config = dict(
    d_mlp=320,
    qk_norm=True,
    tie_embeddings=True,
    parallel_block=False,
    init_std_up=0.0256,
    optimizer='adamw',
    grad_clip=0.5,
    train_tokens=148200000,
    steps=4523,
)
Each number is 200 + 40 x the weight over its row's rms, rounded and kept within 0 to 999. Layers, rows and columns count from 0. The size before them is the row's rms in percent of the matrix's.

# up: layer 2 MLP up, 320x96, rms 0.177, rows 71-106, columns 0-95
# down: layer 2 MLP down (transposed), 320x96, rms 0.152, rows 71-106, columns 0-95
up71,105,138,208,203,206,204,139,150,265,259,243,199,156,182,156,232,194,182,218,167,275,244,114,153,216,206,233,165,196,213,242,201,194,166,227,209,211,131,252,236,246,142,196,195,218,221,215,199,173,245,239,166,223,149,131,279,105,206,253,226,184,280,210,218,235,184,215,201,223,174,147,129,112,203,214,186,186,182,204,243,223,242,182,186,212,199,269,203,212,152,187,82,172,218,236,207,194
down71,107,141,128,191,201,240,205,161,107,219,253,171,225,170,220,218,197,216,178,98,221,149,179,238,104,197,155,211,233,150,224,166,179,254,173,254,215,212,175,200,236,225,236,225,196,115,194,165,250,211,188,257,201,170,201,194,159,232,261,207,195,246,291,156,250,102,208,240,259,243,196,190,159,192,255,183,196,155,224,239,181,258,243,208,171,225,176,158,147,179,193,142,171,212,231,236,191
up72,115,203,200,306,153,218,197,195,216,191,132,253,174,273,172,177,225,234,273,139,210,197,153,193,195,218,242,190,105,216,242,245,198,106,174,225,112,216,210,218,221,132,233,168,179,162,182,204,189,277,208,263,203,163,111,210,188,168,219,179,201,233,238,235,212,131,246,223,167,176,176,165,112,196,161,195,232,197,171,210,225,223,240,209,154,183,239,156,224,147,251,213,243,193,209,186,262
down72,108,230,171,156,212,223,165,120,227,213,144,236,144,212,230,174,189,254,232,226,196,211,196,203,282,217,207,274,238,199,176,192,208,165,208,256,177,226,171,194,239,103,252,182,131,258,201,211,142,212,244,127,215,237,199,236,189,224,227,249,236,193,191,189,161,165,238,229,212,151,239,160,265,105,199,203,158,169,127,190,234,201,176,294,181,170,224,196,211,170,300,176,196,169,156,129,182
up73,108,223,190,227,115,197,181,212,215,209,183,220,203,260,223,247,147,207,227,152,227,286,175,201,164,265,247,283,221,229,255,182,240,112,276,232,106,130,209,230,217,151,176,172,168,247,193,199,212,176,227,150,215,144,163,190,171,159,277,167,218,204,210,254,225,194,266,195,148,188,220,191,186,151,187,227,195,245,113,183,134,188,197,186,124,147,213,156,225,197,232,188,227,205,160,189,244
down73,095,211,262,212,247,232,219,208,239,253,141,242,208,206,187,219,170,191,222,180,213,229,196,262,108,210,212,268,138,228,253,185,192,167,221,240,198,277,197,110,248,181,137,208,183,212,246,115,208,163,182,205,219,189,236,220,167,173,202,170,194,146,208,236,252,218,220,175,214,174,222,136,151,212,140,215,162,200,134,262,222,178,229,332,225,242,179,150,200,190,129,125,222,171,201,164,189
up74,095,201,242,282,155,199,140,163,212,227,111,222,123,221,234,190,172,224,231,180,218,265,193,146,241,274,222,203,149,180,168,244,210,144,224,226,169,172,158,240,240,125,191,232,161,248,213,213,233,203,226,244,177,185,170,211,177,173,235,207,295,196,231,225,133,169,216,224,144,221,202,154,168,239,178,210,232,178,130,265,191,195,218,199,117,172,284,176,255,154,233,191,198,217,152,169,275
down74,107,158,218,174,294,200,206,162,203,191,222,244,192,247,219,195,192,259,156,234,191,219,214,211,159,192,223,238,229,239,205,157,213,179,177,393,212,205,170,193,216,155,230,116,151,207,207,218,212,175,177,196,187,216,176,144,107,272,185,246,190,208,192,202,184,210,161,185,206,211,212,168,193,177,108,228,170,163,189,218,202,202,197,303,197,233,216,231,235,196,232,194,171,291,159,141,184
up75,113,170,237,200,150,132,205,155,263,198,223,220,137,235,209,294,207,276,203,204,183,213,177,87,200,123,231,166,171,204,177,249,223,235,218,221,177,125,176,220,147,132,242,287,188,212,241,239,241,183,290,206,164,192,218,274,174,96,223,204,215,207,211,242,186,162,205,139,219,199,209,158,198,217,125,173,177,154,199,198,163,220,225,217,237,169,231,201,187,174,205,195,169,200,270,187,223
down75,112,204,211,210,234,179,260,156,119,215,184,200,139,125,169,257,237,133,165,220,218,244,202,190,192,156,241,160,266,143,169,155,257,157,232,187,151,244,196,228,249,168,250,239,217,183,142,262,238,230,152,217,214,187,222,217,308,175,275,174,244,227,173,175,275,170,191,158,260,141,145,240,135,241,172,248,245,159,250,158,181,202,211,195,222,168,178,232,221,179,164,177,186,183,222,179,189
up76,091,198,173,195,173,232,160,235,244,125,146,227,129,173,232,291,199,261,170,193,163,252,177,177,163,248,213,205,127,246,280,164,174,208,203,229,168,100,255,280,173,163,200,211,143,208,196,215,224,199,248,270,199,179,204,190,229,221,259,198,209,172,192,269,170,166,251,117,95,212,213,167,202,199,234,270,213,167,181,177,188,170,165,237,191,211,215,246,208,155,184,147,167,212,182,184,228
down76,096,204,165,203,245,167,158,193,155,151,147,313,161,136,245,227,195,209,121,162,154,154,184,208,157,265,201,170,220,212,216,193,190,259,202,212,165,249,227,221,218,175,243,225,180,249,128,210,202,153,225,296,181,216,185,163,282,325,183,200,212,241,210,230,252,204,178,172,296,193,209,197,204,196,257,151,186,147,203,123,200,215,180,207,197,148,210,199,202,200,172,208,245,195,134,179,190
up77,103,132,202,242,160,193,213,197,183,222,130,214,128,213,176,210,150,254,216,188,238,232,118,172,214,285,248,239,182,214,221,210,222,151,233,257,193,188,236,271,154,177,179,201,137,195,163,243,191,196,204,186,200,182,128,202,109,159,223,198,243,225,302,227,164,145,235,214,205,138,196,167,198,200,176,195,207,242,199,246,202,229,273,206,168,144,235,178,265,77,250,174,235,200,212,195,213
down77,079,118,249,156,250,210,206,204,199,194,230,241,214,172,183,176,248,113,147,232,184,179,240,292,211,229,205,128,218,261,186,261,202,181,152,181,251,176,181,208,195,170,293,165,156,169,211,180,221,243,185,232,262,227,164,156,148,156,236,176,132,183,202,193,204,159,212,217,239,298,214,155,201,163,206,223,181,150,147,173,182,230,232,281,188,232,209,161,207,247,280,238,180,279,176,178,188
up78,088,174,195,162,199,157,147,224,167,174,120,181,215,244,195,275,187,267,223,121,250,250,183,218,200,183,195,254,164,156,200,233,241,180,230,232,135,164,262,173,151,148,176,191,166,206,136,176,197,201,225,183,209,141,210,182,189,109,220,178,271,228,228,160,183,183,208,204,129,158,258,151,202,172,193,258,226,248,202,249,120,200,245,223,178,186,308,188,240,145,243,195,246,221,239,148,207
down78,084,225,232,192,186,195,230,249,144,170,194,229,130,201,197,165,213,163,202,146,156,252,221,220,203,188,181,231,240,214,169,141,208,243,291,235,264,200,234,258,143,178,128,194,199,237,181,106,163,171,161,162,142,148,253,251,191,184,224,198,214,261,252,188,227,261,160,188,219,174,149,172,175,163,199,215,314,223,145,242,226,244,206,178,234,214,182,199,248,198,192,216,162,254,187,89,220
up79,091,185,216,234,175,172,193,187,176,171,141,254,200,233,204,206,157,246,181,147,204,247,178,197,232,239,244,225,200,204,120,254,297,111,205,238,164,206,166,253,179,211,183,180,185,233,162,153,210,192,226,200,205,114,156,237,137,127,198,209,277,234,269,221,174,188,202,263,177,155,211,138,189,198,164,226,218,227,164,220,186,241,239,157,130,136,269,220,219,127,229,192,258,218,271,147,202
down79,105,170,223,189,135,197,199,143,128,264,161,241,252,244,224,213,235,136,174,190,182,198,203,221,239,239,264,251,203,176,226,197,219,185,171,273,192,201,179,202,148,208,169,218,164,197,165,239,214,146,204,247,112,196,238,240,166,160,198,269,219,193,140,198,216,183,190,183,206,250,174,214,173,164,210,222,270,186,177,238,191,193,185,252,163,217,197,215,176,186,214,176,170,376,199,85,182
up80,099,176,228,272,175,182,157,171,250,205,102,193,175,241,235,225,209,246,244,158,233,235,174,170,205,199,215,230,141,183,228,291,310,129,190,256,163,228,182,273,199,139,225,221,172,228,166,186,198,232,240,185,191,125,185,201,186,151,184,197,269,186,253,230,170,134,202,234,168,166,211,155,153,216,133,235,206,172,156,206,253,209,232,190,119,150,221,173,239,156,218,166,260,200,229,164,226
down80,094,149,212,258,269,233,265,129,254,170,146,247,225,200,238,142,202,251,188,209,213,257,207,181,164,227,226,207,178,175,184,156,226,184,166,316,172,216,212,152,173,186,194,138,140,187,216,151,186,174,217,278,177,191,175,194,132,238,146,234,178,188,196,253,203,237,246,215,187,181,202,146,272,186,235,269,168,233,202,205,213,218,196,155,152,225,258,281,183,158,251,198,115,234,213,142,180
up81,100,181,218,256,142,207,148,167,188,200,121,236,125,226,211,175,215,267,202,128,237,217,160,190,190,275,249,222,132,180,205,270,271,122,222,238,168,232,256,199,198,138,221,206,184,193,242,141,239,205,229,169,204,100,138,267,177,119,207,207,250,233,250,228,210,155,235,244,190,153,200,163,201,214,139,216,194,222,158,212,210,212,228,190,150,169,233,204,198,154,211,157,270,201,207,173,234
down81,091,150,204,185,233,201,223,117,176,179,152,213,241,237,192,157,213,200,211,168,281,257,231,160,212,223,156,193,188,180,186,239,247,202,157,305,129,161,169,173,193,95,214,160,179,254,299,257,150,182,235,207,193,232,172,150,179,199,206,210,188,235,271,217,234,149,188,247,177,154,214,185,209,205,151,278,202,157,94,211,214,216,165,226,143,264,182,201,217,187,241,203,192,221,252,212,226
up82,109,223,248,291,162,200,141,200,229,157,150,211,202,229,187,178,180,235,245,118,257,211,140,157,159,222,222,214,205,198,223,214,245,177,177,237,158,239,208,170,245,175,217,226,180,154,185,191,199,238,209,194,196,133,154,233,178,130,235,179,292,238,229,222,207,188,184,273,169,127,188,131,152,196,144,233,180,205,193,224,201,204,249,227,150,131,343,222,218,174,176,176,238,202,256,172,243
down82,092,183,212,206,164,210,245,156,200,245,169,209,167,277,261,153,248,218,217,283,236,202,143,219,181,239,249,266,187,219,173,192,161,127,154,300,157,231,139,173,163,227,200,166,194,253,227,183,213,153,238,227,206,180,208,236,171,154,167,235,175,240,160,266,269,190,188,223,235,206,171,199,187,155,218,199,173,106,128,177,197,170,138,303,172,210,246,138,198,203,200,240,208,226,200,166,253
up83,093,206,213,168,169,216,181,230,171,252,173,201,90,210,226,251,225,267,154,99,185,180,154,135,176,232,249,200,222,232,207,257,226,220,242,204,169,185,279,227,201,194,182,287,200,260,226,229,223,221,271,152,176,209,259,271,159,143,200,199,234,185,188,231,202,184,236,167,187,173,229,170,238,165,175,316,176,195,148,242,150,181,150,251,209,219,169,248,181,194,154,170,161,202,206,187,264
down83,108,237,259,142,255,186,179,241,279,176,208,274,195,234,193,140,280,196,130,196,200,250,226,218,205,163,173,180,193,109,181,152,196,186,210,141,142,176,280,247,232,255,236,196,172,161,153,205,163,219,164,218,229,208,168,234,214,178,228,269,191,196,177,206,261,278,205,198,232,136,164,219,200,251,208,198,139,142,224,207,170,192,165,195,176,227,139,158,272,147,270,231,253,201,159,193,179
up84,105,166,162,232,186,98,167,139,208,188,159,219,194,203,210,215,235,266,294,142,179,210,122,171,196,180,203,229,175,162,202,187,274,196,213,243,166,213,239,219,214,205,250,206,204,278,198,170,264,183,231,149,204,134,221,255,214,192,204,243,212,248,193,252,158,159,272,222,172,227,161,126,203,147,156,272,185,206,148,241,259,172,231,143,151,133,174,137,160,196,238,189,259,221,208,207,196
down84,098,138,219,195,206,190,262,164,153,236,222,298,155,194,294,208,257,215,105,194,252,216,195,215,195,186,147,191,214,206,195,237,161,237,154,148,186,179,215,239,244,256,199,134,196,232,213,272,277,267,199,113,215,255,194,124,178,238,170,230,156,192,160,196,151,195,173,229,184,234,179,225,172,148,131,231,268,138,222,179,213,229,215,204,263,199,238,164,194,228,206,182,205,202,141,193,170
up85,112,205,174,310,149,217,115,178,205,206,148,219,153,194,180,170,266,207,235,122,233,233,122,138,167,262,213,251,139,160,262,181,197,125,250,239,176,235,225,233,211,174,241,246,214,195,221,211,214,205,248,179,205,114,122,236,200,210,219,175,205,230,227,263,216,204,272,219,134,234,142,138,198,216,183,245,231,216,164,227,230,212,204,154,156,181,236,213,202,219,213,132,216,193,172,203,243
down85,110,247,198,186,221,186,226,187,168,223,196,233,190,213,287,243,192,259,167,171,178,218,212,250,233,209,191,212,167,256,136,156,232,241,140,169,137,212,293,185,220,196,255,217,144,152,132,183,161,207,173,303,193,171,179,145,268,291,165,213,190,218,153,178,176,202,236,211,231,213,176,196,259,155,204,181,239,182,166,174,219,243,243,254,125,192,110,199,246,158,177,228,258,163,238,184,153
up86,113,222,226,242,168,229,159,136,217,220,119,192,196,207,187,181,199,205,197,229,207,211,155,118,211,231,191,177,227,143,207,214,206,165,208,202,190,196,173,256,290,202,177,246,198,273,168,205,293,203,162,279,199,236,192,279,220,157,207,186,268,219,248,218,78,184,248,205,154,227,168,152,228,253,178,227,222,223,212,286,239,192,194,207,88,222,218,214,198,188,228,233,148,199,138,185,239
down86,125,222,190,244,93,196,176,175,151,203,174,169,182,187,194,203,189,151,271,177,227,230,188,200,224,216,150,160,160,181,209,254,206,180,237,22,155,174,227,194,230,199,219,289,205,178,153,224,187,233,260,197,202,213,208,231,293,102,273,169,187,181,214,203,183,214,216,205,209,183,173,189,166,211,229,206,243,244,181,248,186,184,256,134,211,179,199,172,209,169,208,205,213,134,255,255,154
up87,096,172,174,262,164,176,264,185,195,157,164,203,175,269,180,154,200,221,226,174,214,252,176,138,258,256,231,276,119,145,186,210,251,131,209,260,209,186,197,206,215,173,223,237,166,243,190,124,228,157,231,166,174,159,159,215,166,148,214,203,268,198,224,237,186,155,174,245,174,201,193,180,218,155,125,237,236,214,147,161,211,285,279,178,146,146,237,177,225,178,224,183,279,212,260,172,219
down87,099,163,184,206,186,222,189,105,119,225,149,233,170,212,216,253,151,235,200,133,242,238,175,238,168,249,201,153,179,174,229,223,195,191,190,282,144,202,200,146,255,248,181,179,150,244,192,212,220,189,190,185,132,210,206,273,145,218,105,238,252,262,157,206,214,200,182,181,229,199,195,159,224,195,183,248,208,221,170,222,176,250,168,214,127,272,274,201,134,186,192,206,151,297,237,159,218
up88,106,208,208,186,159,174,192,186,176,200,127,234,163,259,208,154,194,268,190,188,197,249,125,209,237,231,221,261,147,177,148,286,281,170,189,239,194,171,240,166,216,165,219,167,188,200,125,140,227,157,242,257,204,124,136,222,189,126,201,202,266,152,223,223,191,178,223,217,191,162,201,142,191,163,167,248,182,213,192,247,241,223,251,178,148,147,276,212,214,143,232,190,295,210,236,157,194
down88,117,220,227,192,204,209,217,167,133,173,241,219,181,194,182,226,225,217,176,181,212,228,233,156,220,230,213,235,249,221,237,123,209,171,163,347,157,186,233,147,209,182,215,106,79,248,209,189,202,206,236,211,171,165,178,210,171,280,159,248,212,201,222,217,170,147,218,195,204,208,159,136,261,143,248,242,180,168,154,235,214,219,233,245,173,236,173,247,250,176,204,214,147,191,208,112,249
up89,090,252,206,229,175,203,162,247,221,161,139,236,178,211,238,199,227,230,229,56,232,232,135,155,188,264,251,235,168,210,277,211,216,136,187,277,169,192,214,172,193,108,120,175,155,221,191,184,215,218,228,215,172,142,193,212,164,170,290,172,276,165,190,238,198,202,242,196,157,157,184,176,238,189,211,214,200,247,133,226,206,168,263,210,178,161,230,204,253,164,218,167,229,229,191,151,210
down89,083,207,186,169,211,207,164,185,216,191,245,191,267,193,182,232,170,218,263,298,163,199,249,226,196,134,191,201,188,193,174,245,199,230,269,202,126,180,143,108,167,161,171,195,228,199,150,186,237,172,182,196,168,191,190,238,243,255,184,186,134,265,200,220,119,116,146,188,229,248,214,245,166,164,254,181,209,151,264,229,235,156,197,266,240,203,221,256,186,310,244,157,162,201,213,199,185
up90,062,124,221,194,196,160,184,189,221,234,180,210,207,237,247,190,251,189,186,166,175,241,180,167,179,236,237,244,184,191,216,241,299,139,196,241,202,141,159,201,199,196,115,175,131,253,187,218,220,172,173,193,128,113,198,218,173,166,163,271,271,178,211,175,201,200,163,195,220,212,213,192,237,187,201,224,265,226,168,253,207,234,228,185,108,193,221,199,215,175,207,214,173,316,245,71,209
down90,081,271,159,231,197,179,201,252,213,143,190,195,150,161,153,214,171,263,229,236,206,192,148,232,236,229,198,228,179,232,137,189,218,222,195,174,176,241,187,166,194,255,260,202,285,184,237,162,167,184,212,190,322,197,176,204,246,248,211,143,183,160,214,176,236,216,211,196,199,175,215,165,182,170,191,163,142,172,182,166,162,312,195,185,207,151,152,204,159,203,227,196,252,99,214,330,220
up91,126,223,210,267,167,196,174,60,192,164,177,230,173,201,184,192,177,213,253,184,182,234,194,164,289,284,224,217,127,212,246,247,210,97,177,230,156,182,178,219,252,173,222,188,169,183,182,181,193,254,209,240,200,190,159,188,161,171,257,174,265,167,264,223,179,193,194,241,157,167,202,159,199,248,174,177,203,218,144,181,251,212,270,195,165,170,264,170,265,141,243,197,229,195,265,187,258
down91,102,225,213,161,196,268,196,103,235,181,203,261,173,219,198,185,188,233,133,204,230,213,141,244,201,177,261,175,201,262,202,249,170,177,184,307,181,202,167,142,243,149,259,144,134,210,189,209,252,208,208,203,184,258,203,234,42,149,205,209,215,223,202,161,159,262,168,197,182,165,178,194,152,205,133,218,191,188,169,182,233,179,222,263,204,217,252,206,166,208,276,171,185,219,186,235,206
up92,101,176,210,263,161,214,217,177,161,183,83,250,177,229,209,186,204,268,177,172,206,230,122,222,190,226,247,222,137,165,186,241,278,147,178,231,240,179,248,215,167,143,198,230,182,193,167,168,208,252,217,224,198,129,154,212,169,116,205,214,281,247,259,217,134,191,212,246,188,147,198,183,205,196,144,207,225,176,176,224,196,202,234,168,152,142,240,229,214,128,206,172,270,200,299,162,212
down92,098,153,235,174,218,170,168,88,147,225,172,203,216,226,192,181,226,164,216,199,279,261,247,202,212,215,170,226,211,207,212,181,214,154,169,293,157,171,169,179,270,165,220,105,156,226,180,203,232,175,231,199,175,186,223,165,181,238,222,217,184,216,206,213,224,183,177,241,172,216,261,161,229,120,169,298,206,142,98,231,199,206,209,268,154,239,233,211,176,252,215,244,150,244,207,113,215
up93,104,152,225,180,212,209,165,216,236,303,134,219,158,255,256,246,223,263,207,222,159,188,199,119,202,167,213,271,140,108,272,206,249,219,233,222,205,189,165,207,144,115,226,268,185,174,147,222,180,177,209,249,214,171,142,195,210,100,155,240,205,235,245,184,199,176,246,179,259,168,215,187,215,256,200,154,153,151,193,196,244,165,174,134,201,199,238,214,219,210,207,174,226,166,235,197,155
down93,104,234,172,133,210,197,186,258,233,187,222,191,109,172,153,228,182,216,171,211,210,174,229,238,69,243,177,178,264,182,139,250,216,228,212,236,176,241,199,178,175,279,207,166,137,210,169,168,280,225,141,168,213,201,190,115,169,169,187,240,191,190,140,150,230,161,256,177,275,252,211,162,162,252,263,195,164,228,164,160,209,250,190,192,246,190,235,236,252,165,176,174,191,183,255,224,182
up94,101,175,122,265,163,181,174,101,246,171,170,205,143,266,201,198,160,237,276,174,213,262,164,173,228,222,231,190,164,135,236,254,213,121,211,248,235,219,223,260,224,123,215,171,224,186,213,159,286,157,171,258,198,153,178,225,229,151,233,221,248,187,230,235,204,162,241,196,194,209,155,173,144,216,178,180,171,230,200,237,194,205,198,165,205,199,216,167,179,74,208,209,245,204,193,180,274
down94,087,205,243,233,215,217,179,222,203,147,250,180,204,242,131,186,247,287,190,172,209,245,174,170,196,186,291,167,213,187,200,173,267,142,201,282,234,205,253,187,165,110,198,172,173,239,287,202,154,290,222,182,159,170,189,159,150,202,189,172,201,279,220,219,212,229,237,219,129,181,175,206,247,239,196,186,155,147,175,183,213,121,242,219,210,135,125,271,155,170,201,216,198,202,223,167,220
up95,086,136,222,232,174,165,198,252,211,188,154,194,187,261,201,239,210,224,204,142,213,254,130,145,214,248,242,218,179,181,217,260,285,122,221,268,157,202,243,230,227,192,159,204,179,227,155,149,220,222,183,218,194,107,173,190,162,151,256,220,286,200,233,231,169,147,234,216,156,182,175,167,180,146,196,196,254,234,149,225,179,210,232,201,136,127,216,154,202,141,246,186,286,233,198,158,253
down95,084,201,199,164,199,192,198,170,205,250,223,253,202,223,224,147,196,188,209,210,182,245,288,162,219,233,219,227,207,196,246,218,242,218,219,261,195,164,189,177,213,121,150,204,129,203,191,193,251,192,189,217,51,196,202,140,114,197,170,242,257,264,191,158,178,232,205,174,206,213,192,207,178,188,141,243,249,231,171,212,190,172,201,259,193,208,197,175,204,231,227,212,192,314,192,59,158
up96,084,162,212,210,192,166,179,204,184,183,159,225,200,233,223,179,199,212,182,158,183,254,186,142,188,253,230,231,159,194,192,227,353,149,216,277,153,199,173,212,238,202,166,183,196,238,181,184,228,175,220,195,200,94,199,209,185,119,160,219,327,205,237,216,212,197,218,199,194,175,162,156,203,216,175,248,235,233,161,214,187,293,224,149,109,155,236,188,195,166,219,221,241,240,228,115,188
down96,100,264,223,225,259,204,209,205,214,133,210,210,159,239,141,210,189,275,199,212,199,194,176,197,216,174,180,152,205,201,155,212,137,209,171,201,200,253,207,145,196,187,239,202,206,195,238,188,181,222,222,183,319,194,155,213,209,190,230,121,141,206,221,196,180,214,195,211,193,210,224,197,184,202,186,196,168,183,197,202,200,247,211,156,257,200,181,186,228,216,190,210,205,0,193,328,222
up97,092,180,224,228,140,143,137,181,218,185,146,230,190,225,196,198,191,254,223,157,247,221,210,208,263,310,229,271,177,205,187,277,288,166,224,247,183,205,198,223,224,160,215,209,151,217,199,185,210,245,217,163,189,180,137,222,154,131,194,186,228,214,229,227,143,156,213,211,200,164,231,153,175,135,143,222,178,201,155,234,170,255,281,178,169,140,309,226,234,149,230,194,256,193,207,153,245
down97,071,255,140,135,226,269,211,286,189,192,179,161,219,199,157,223,178,243,208,268,162,179,217,257,238,129,181,225,228,269,130,174,221,188,176,285,193,180,214,191,138,171,264,238,180,170,220,155,162,209,150,156,260,187,206,178,191,234,129,222,178,196,178,312,246,163,187,178,202,222,268,243,226,125,200,218,251,136,167,155,210,203,132,209,220,183,169,222,172,171,218,230,209,157,219,197,229
up98,093,149,206,244,191,133,175,186,145,167,151,238,210,256,186,186,225,214,205,161,193,247,185,188,237,287,216,238,146,204,153,252,298,151,212,237,171,226,213,212,219,211,223,167,173,198,173,177,193,217,193,175,208,134,142,236,166,141,196,208,267,219,285,230,209,152,171,210,187,152,166,156,160,177,167,208,224,264,157,231,203,237,254,144,137,120,261,163,211,167,247,192,296,215,267,164,207
down98,100,156,168,189,181,223,223,165,171,276,229,241,182,165,207,195,216,159,180,189,196,197,199,220,213,259,242,256,205,186,252,191,197,175,142,260,182,209,205,185,224,198,131,224,143,212,142,233,228,207,196,250,110,216,219,222,184,208,175,284,239,212,165,195,236,176,171,193,200,218,150,187,200,160,172,204,291,195,196,223,225,180,199,257,130,233,201,194,183,145,191,206,211,362,218,60,218
up99,076,206,219,197,132,228,193,168,173,204,153,319,222,251,186,139,217,207,174,206,228,256,167,285,217,211,237,190,228,144,116,254,158,225,164,234,177,203,250,180,234,227,166,171,221,226,210,216,228,118,184,153,126,213,137,312,217,196,196,203,242,267,176,243,146,151,184,227,134,219,153,205,171,190,153,204,196,222,167,251,177,221,263,191,173,156,233,226,186,200,183,185,239,141,237,222,230
down99,085,185,273,191,241,229,185,150,187,189,255,259,184,149,107,215,259,212,154,247,247,187,219,238,177,226,194,190,238,201,176,197,199,164,199,180,213,156,159,240,166,96,195,158,173,240,221,200,146,232,201,237,204,178,258,221,269,169,189,187,198,223,153,172,197,250,226,248,147,155,202,182,230,280,205,190,200,151,264,174,209,181,261,218,219,186,292,221,154,307,180,233,202,210,146,174,111
up100,106,211,225,180,85,256,158,189,203,282,180,203,112,137,170,189,172,245,158,147,221,204,159,220,200,252,257,221,218,187,192,203,197,208,221,224,229,192,281,216,188,223,186,275,216,202,230,218,233,224,193,167,168,175,160,293,127,169,218,239,277,282,222,210,204,225,187,259,229,189,199,182,232,199,139,169,168,153,169,266,142,185,202,222,141,234,237,214,249,161,154,167,163,165,175,194,266
down100,092,197,248,134,104,212,116,188,255,217,212,194,231,272,235,160,247,205,156,121,198,263,215,184,198,123,158,206,232,140,187,200,138,216,232,182,207,202,231,218,151,223,130,271,254,248,156,214,200,199,238,252,187,252,223,178,187,212,193,268,200,163,224,266,249,264,187,271,235,182,222,165,173,214,144,214,148,167,198,166,237,195,244,136,188,246,190,219,186,142,168,244,168,177,209,230,175
up101,096,179,173,252,188,101,171,123,159,171,154,210,196,249,200,207,231,228,246,139,210,192,186,183,227,225,235,213,114,182,252,244,270,97,210,256,158,226,188,177,217,159,215,224,174,249,197,222,197,213,230,182,185,164,173,187,168,157,242,211,232,198,205,248,183,117,215,250,239,166,205,182,160,165,126,171,206,204,157,211,250,208,281,200,140,138,237,147,240,164,268,193,290,204,219,176,234
down101,084,218,166,260,217,289,218,152,140,234,160,251,222,264,163,212,222,212,175,224,220,216,217,208,151,285,213,152,243,152,196,247,196,162,169,225,123,233,295,123,231,184,228,216,148,222,252,225,184,153,187,187,144,210,190,194,171,146,141,207,201,242,170,237,245,131,201,152,230,244,187,217,241,246,227,264,131,149,195,235,193,119,199,150,189,190,252,188,219,207,171,161,236,188,146,216,227
up102,119,171,167,239,148,212,153,218,216,155,131,216,119,221,205,176,209,261,184,162,200,226,171,219,194,277,233,209,131,176,200,231,286,156,195,228,209,233,281,266,205,153,219,199,184,209,190,152,171,290,255,185,215,103,140,240,172,124,195,203,236,180,305,228,220,180,238,219,187,141,182,143,198,207,191,198,211,232,170,247,202,200,190,202,198,195,216,195,234,141,232,127,228,208,285,177,187
down102,115,163,175,203,243,167,235,55,176,175,180,237,214,248,213,175,266,147,219,265,258,259,226,164,252,198,235,215,191,146,229,165,261,249,160,269,165,210,206,176,159,202,234,197,156,172,232,238,151,215,160,108,195,214,194,222,189,223,249,216,223,206,230,184,209,163,170,207,102,213,224,252,136,185,203,257,189,243,96,174,200,213,209,241,203,220,199,222,239,219,202,165,154,165,218,143,208
up103,096,160,190,194,166,168,150,213,135,192,187,240,157,227,216,193,197,288,167,134,166,218,169,146,184,224,220,263,135,184,215,195,277,211,191,230,184,245,281,203,133,208,219,305,212,231,212,182,168,218,276,125,206,200,225,229,166,86,213,152,193,173,230,247,146,169,214,183,190,129,174,126,234,152,179,238,212,212,139,209,217,217,198,218,258,155,193,201,173,218,273,145,209,195,223,207,188
down103,095,199,240,205,156,182,192,170,160,228,249,214,173,237,277,207,198,176,152,167,227,165,188,213,167,158,193,158,268,189,173,171,247,193,182,158,125,256,257,238,274,225,266,174,165,157,159,175,227,276,104,160,260,245,267,230,252,169,210,246,208,184,174,119,248,233,139,181,206,165,139,215,223,253,198,211,189,154,227,244,145,201,190,210,157,208,166,163,277,176,242,255,198,175,171,229,192
up104,089,222,183,257,133,220,160,156,205,216,192,193,172,228,232,201,212,236,257,162,204,244,154,91,232,221,211,211,236,179,222,256,234,160,192,256,187,201,128,282,294,176,199,199,217,205,256,192,161,195,178,151,208,141,168,214,202,127,151,202,268,260,261,246,230,187,188,258,189,220,130,224,149,218,146,174,178,214,141,240,182,272,247,190,199,198,188,159,201,169,196,171,231,172,299,207,231
down104,086,192,184,201,164,143,194,200,153,228,246,117,217,266,156,206,255,229,230,218,167,199,159,204,195,210,206,214,229,207,238,202,196,243,216,294,251,241,225,177,145,243,200,187,149,173,196,225,162,209,230,189,180,191,221,202,251,152,255,101,205,200,260,136,193,215,172,182,141,256,183,181,63,170,200,201,222,179,258,218,223,267,216,189,303,145,169,217,213,250,197,174,176,147,201,213,128
up105,084,160,207,223,188,216,159,234,199,205,156,148,174,193,166,232,177,234,168,210,250,270,191,195,249,281,178,192,192,212,157,293,271,167,209,234,246,206,216,202,245,196,229,185,207,200,138,108,178,185,203,164,220,121,183,212,229,183,185,176,293,186,299,241,213,117,189,221,175,125,224,142,180,229,173,253,174,225,214,231,201,244,227,171,160,118,220,146,210,147,217,228,283,192,166,183,233
down105,092,191,209,244,208,181,166,164,191,161,225,57,189,229,180,215,161,184,216,237,210,198,171,229,198,178,152,241,180,215,210,198,162,195,255,83,209,198,215,219,223,168,329,222,168,222,158,207,179,221,231,185,199,179,203,237,220,336,139,136,216,201,239,202,220,204,234,176,156,188,206,152,164,243,222,193,122,145,217,191,157,199,284,163,250,212,194,171,210,196,201,223,253,187,149,231,200
up106,102,197,185,189,96,207,179,153,211,238,218,252,147,258,208,211,131,215,235,229,187,276,230,213,255,155,242,168,225,223,170,237,150,185,179,206,191,183,258,170,231,198,182,255,209,230,121,205,259,136,247,166,183,164,107,221,178,130,236,224,184,217,168,236,165,176,203,245,185,205,231,132,225,163,183,171,228,116,181,190,231,204,232,174,122,237,266,210,295,232,208,245,251,190,227,174,188
down106,089,224,179,193,160,176,126,212,277,165,282,249,207,244,238,198,176,217,182,230,223,148,212,242,254,128,242,140,221,149,235,258,174,171,96,237,205,181,266,155,215,190,164,138,191,145,169,166,235,220,151,129,230,174,217,170,162,190,229,196,208,190,127,228,236,255,167,256,202,263,258,173,163,249,136,198,208,244,191,244,204,253,205,192,141,216,155,191,241,193,196,240,220,210,214,211,261